config.yaml
num_hidden_layers: 15
num_attention_heads: 8
intermediate_size: 320
init: "normal"
init_std_up: 0.0365
init_std_down: 0.0
optimizer: "adamw"
learning_rate: 0.00232
schedule: "wsd"
batch_tokens: 16384
doc_mask: true
train_tokens: 93180000
dataset: "wikipedia_en"
Each number is 128 + 32 x the weight over its row's rms, rounded and kept within 0 to 255. Layers, rows and columns count from 0. Numbers have three digits each. The size before them is the row's rms in percent of the matrix's.

# layer 5 MLP up, 320x128, rms 0.0826, rows 85-112, columns 96-127
121:167142064159119188159150137138106106141199156148156107138116145165095113183161140155147172129121
121:121116099151142096132112131148126102216167119095113153136181092175146120129179048207096111130134
109:135130112108070169199123150160145116149129080155184121134158127187113067108150093099122163139095
104:153151136150092124132134150148128108129105103118084157104135126102144126138139145133100138110060
089:136161178078154096089110070168126105169163150137167072120122124110134167135162102153187081075085
110:130135192127087078172149151121126158119099134123130099137152123140195098115146179163131118203116
111:121118161098151094128096088171159155100127114157129125119154147103169108105133077172140185115152
095:121080123123100116066085114069143084136081072084113122123139119144161094180109074149089108141203
095:084137197150164086188134161138121152128127151129162150137118150153169089068180135148100163126142
097:139078151137114119101091141164132134163107154061134137140182106139093127112085140113113154088102
099:129109062143199105066095114121089132138108127066169164129122119083148083157078113158137158128172
105:116131112154077146127116136096073148126115082111087126135201095095176124124112072115122116155083
128:140166140080066158128095137115072138136159116216085126132149141175136148078110164138098060125142
087:090113100161116123103142143151099153160135142097064142111149167160252076068154095131169133165128
099:148139136102145116076135099140129137130150096131156080154153126137126108146120180139150096131084
100:120138147165134116180177133163146074114119148127167122123160123079113129182145138083075182149112
099:131174138089125174162117185116123144122169092140180122131135130113113114140139136139146126089149
102:086092174151137124117110136122086098132142213121121120126143153120059129131123131127089071092140
099:082107129160157124041157098106157126169081101116081075146126151137128136129113166120153198112153
084:098106052141125143100082110207100153153167150173076151124121120119142058148135096083139143079092
104:179070163091109134100154205147071154117100133155124102146126120116153112086115083142109140141138
092:110162096110141170165131144107115090155160135028103143110128093123151135179187165089170122078141
113:144129161142088085070085146127191132107137145000094145136135126117166167074087112145086096156182
091:111159129107167108134114174139149118161127128118151127134175145075133078115142142150176171103107
085:078118141100107064101107131144130109104047151171149136116092149113146093080119159077179057115093
092:128095127138173136109080092132129109164137101167094188127078105153184168153167150142149023137118
104:134118161109093129131151169142149195131080105137142119151174122123153140138150138136078089137140
097:092142104186057139143133134161197141115107111126151103145115151126158145134126140102122135088171
# layer 5 MLP down (transposed), 320x128, rms 0.0819, rows 85-112, columns 96-127
118:118090129143138107133073136120095088134135177165165136112090121159148154136054115125144120104104
104:140178192105102141100108124064103192092095123133199068089090172115119124135111174163164075152172
107:141126170108198106091119148153082153194133138148096135152111200207179132188093100132097088114125
104:119149097112135178134142133133114080138098135123164124080061103191096107140160162168091075114091
089:097134134186102168190146194087120095104126180039121114062155180152145137171091148178048162125121
110:127104093171105206108175143122121105169115083140103128174056157135137169117162132117124101110140
108:144135153112089150076129194116120137181157141106119089127131161189115050134111129122122079153139
093:107064101131099109142138061159133101162173095133120109134093116111116156154119096073188087044094
094:089115153060168146159092092098091112104078073133147138086157187141124173141122165108067095108123
098:126150077212101114157069123148150112197128134057143111061069105148056131121065131145141106125091
090:113164130122131116142098082093093142110194128108145147136129076144162133128065073125146115146131
101:138110069148124104116069115138145095086090096204136137133052106122113113137174121125140136128121
118:093217142133134134162168168108078166120148169192105121125120154175160056078090131171060061131114
088:136167156109098159090164113117164151058056083177163068102112166112103100099101109107098097070063
095:130087206130126102135100123144154106138060095152090115048140109123151143093116119115224192141106
101:108141190096135139075161192094154151115105127142138124141113181152150084123081181129109116091103
099:127102147124135201167122123127172127099116157177095144190156157102057080086162152153140148152161
100:157116074087067109149102126156160102098111116124132119152135067118061105086089127155162125158089
104:091120117100146099142083144120070177190170174125156159184147100150146115151167106141075127129160
093:121064081104118142118169153108092133138146158054166178208194114117199159125127091113188134147093
101:161171093146116149143103162132091144111137135138101183114121117141100100081090103104093114165189
096:199105089119166135133143117109083102136131149190111145135080109123095155155110121162103085144079
113:096180177160108111098162109124128114115137154140141120080066112154107078118087114144133090124185
090:162171116109156171132123136104093118154139132191087097114050120180136135146175166121091127105170
091:171079058089120107091093100145124198084157121115100119149136147091108172121108133132114166121105
096:128074082139156094105151117135092158136123090117086158146127094087116127156103154088113115121121
105:170166168148159145138082138131112107112152113109125146145176116104158126153176136128071119140128
093:159140113115202132127156149175118167156116129148126160130096106096155158158095112157171129149166
# layer 5 MLP gate, 320x128, rms 0.114, rows 86-112, columns 96-127
093:131161153098099140138139135132139143002075147147132146103080144097121132173081184107167120153134
092:154138137064102109125122130117179145100134170128124163106140123179128143153056130154147152137150
114:095093107146103114120137148186124116140174147116112136113164163190143123099124070132097089119141
068:107113132138146128136082121069122149136101123165107155125178126133107098107113153138119111124124
092:075077126150093175141167100138164122076050176182064153125119178139129091131132130079154119151132
092:130154115133141133146080081141156137120175123174084210098165106097152119125106142123099128092151
072:152107077122100143085169187115115168169117120098164111121144128080150109157140206132141164142095
160:102114144089098116099044071147122149128150122144134195055134135117116111099100081123083121107105
173:104095131089083122115088117135151158069138139178131177062122178146091098117120081086102075095063
092:154130155146054121076127103149153148112172154201067151104155123171134140111169184146072102110136
085:132142092143121152125131122057160150150120173097144137089136143140124102075122024135164146105111
128:122077142172139093110119090156142157131113167098112152040094081117124125145147154089142147142110
072:148135125152072173128029084086057157127153137197112162116147089159068151112125127137132113088128
076:161104126132125141200154144091113164062103154212146139104118101124110119083062086162145144137130
109:157139091140096153086136090143220144160165146149113174107087135156155140142115146110094166153148
085:107125105142115143094129091141170151075151109109098137123105142119179119096123149128207136062108
100:131147089062100135151134145140141151065132185084119123113134105164104140176102149136100115167146
099:111070155114126151071163104117164134160100100149107095060123157134097129096092149129122162156130
099:075120136124086147101071072162154155133145109135102130073053127180123075107131129116083169121118
099:088127094094112088168145076140168080098164126113132143091112149133176114175166078084103163178118
085:162128118062132119101160106151155159130146221230150178121074127153132152060106105119134105076147
110:068094098150138147136139109097137119093078134187090162050118130135146124153119148151150114122066
077:190139121127108240118118086109139124160075130167124167116180094111076141126150100093174080120159
114:141126135064131158138098081118123157125194097093098145085175119155123135115131059133082128117143
091:139121145110160077089059148110114091142177110165108150109200119134180101101164132152132136130151
087:142148122136162189121145064136113104162129111111179140100160108109059158133159076123131108167083
083:118143151076093164131141125155122166073154111165126111111162137136141119175165130141144170087110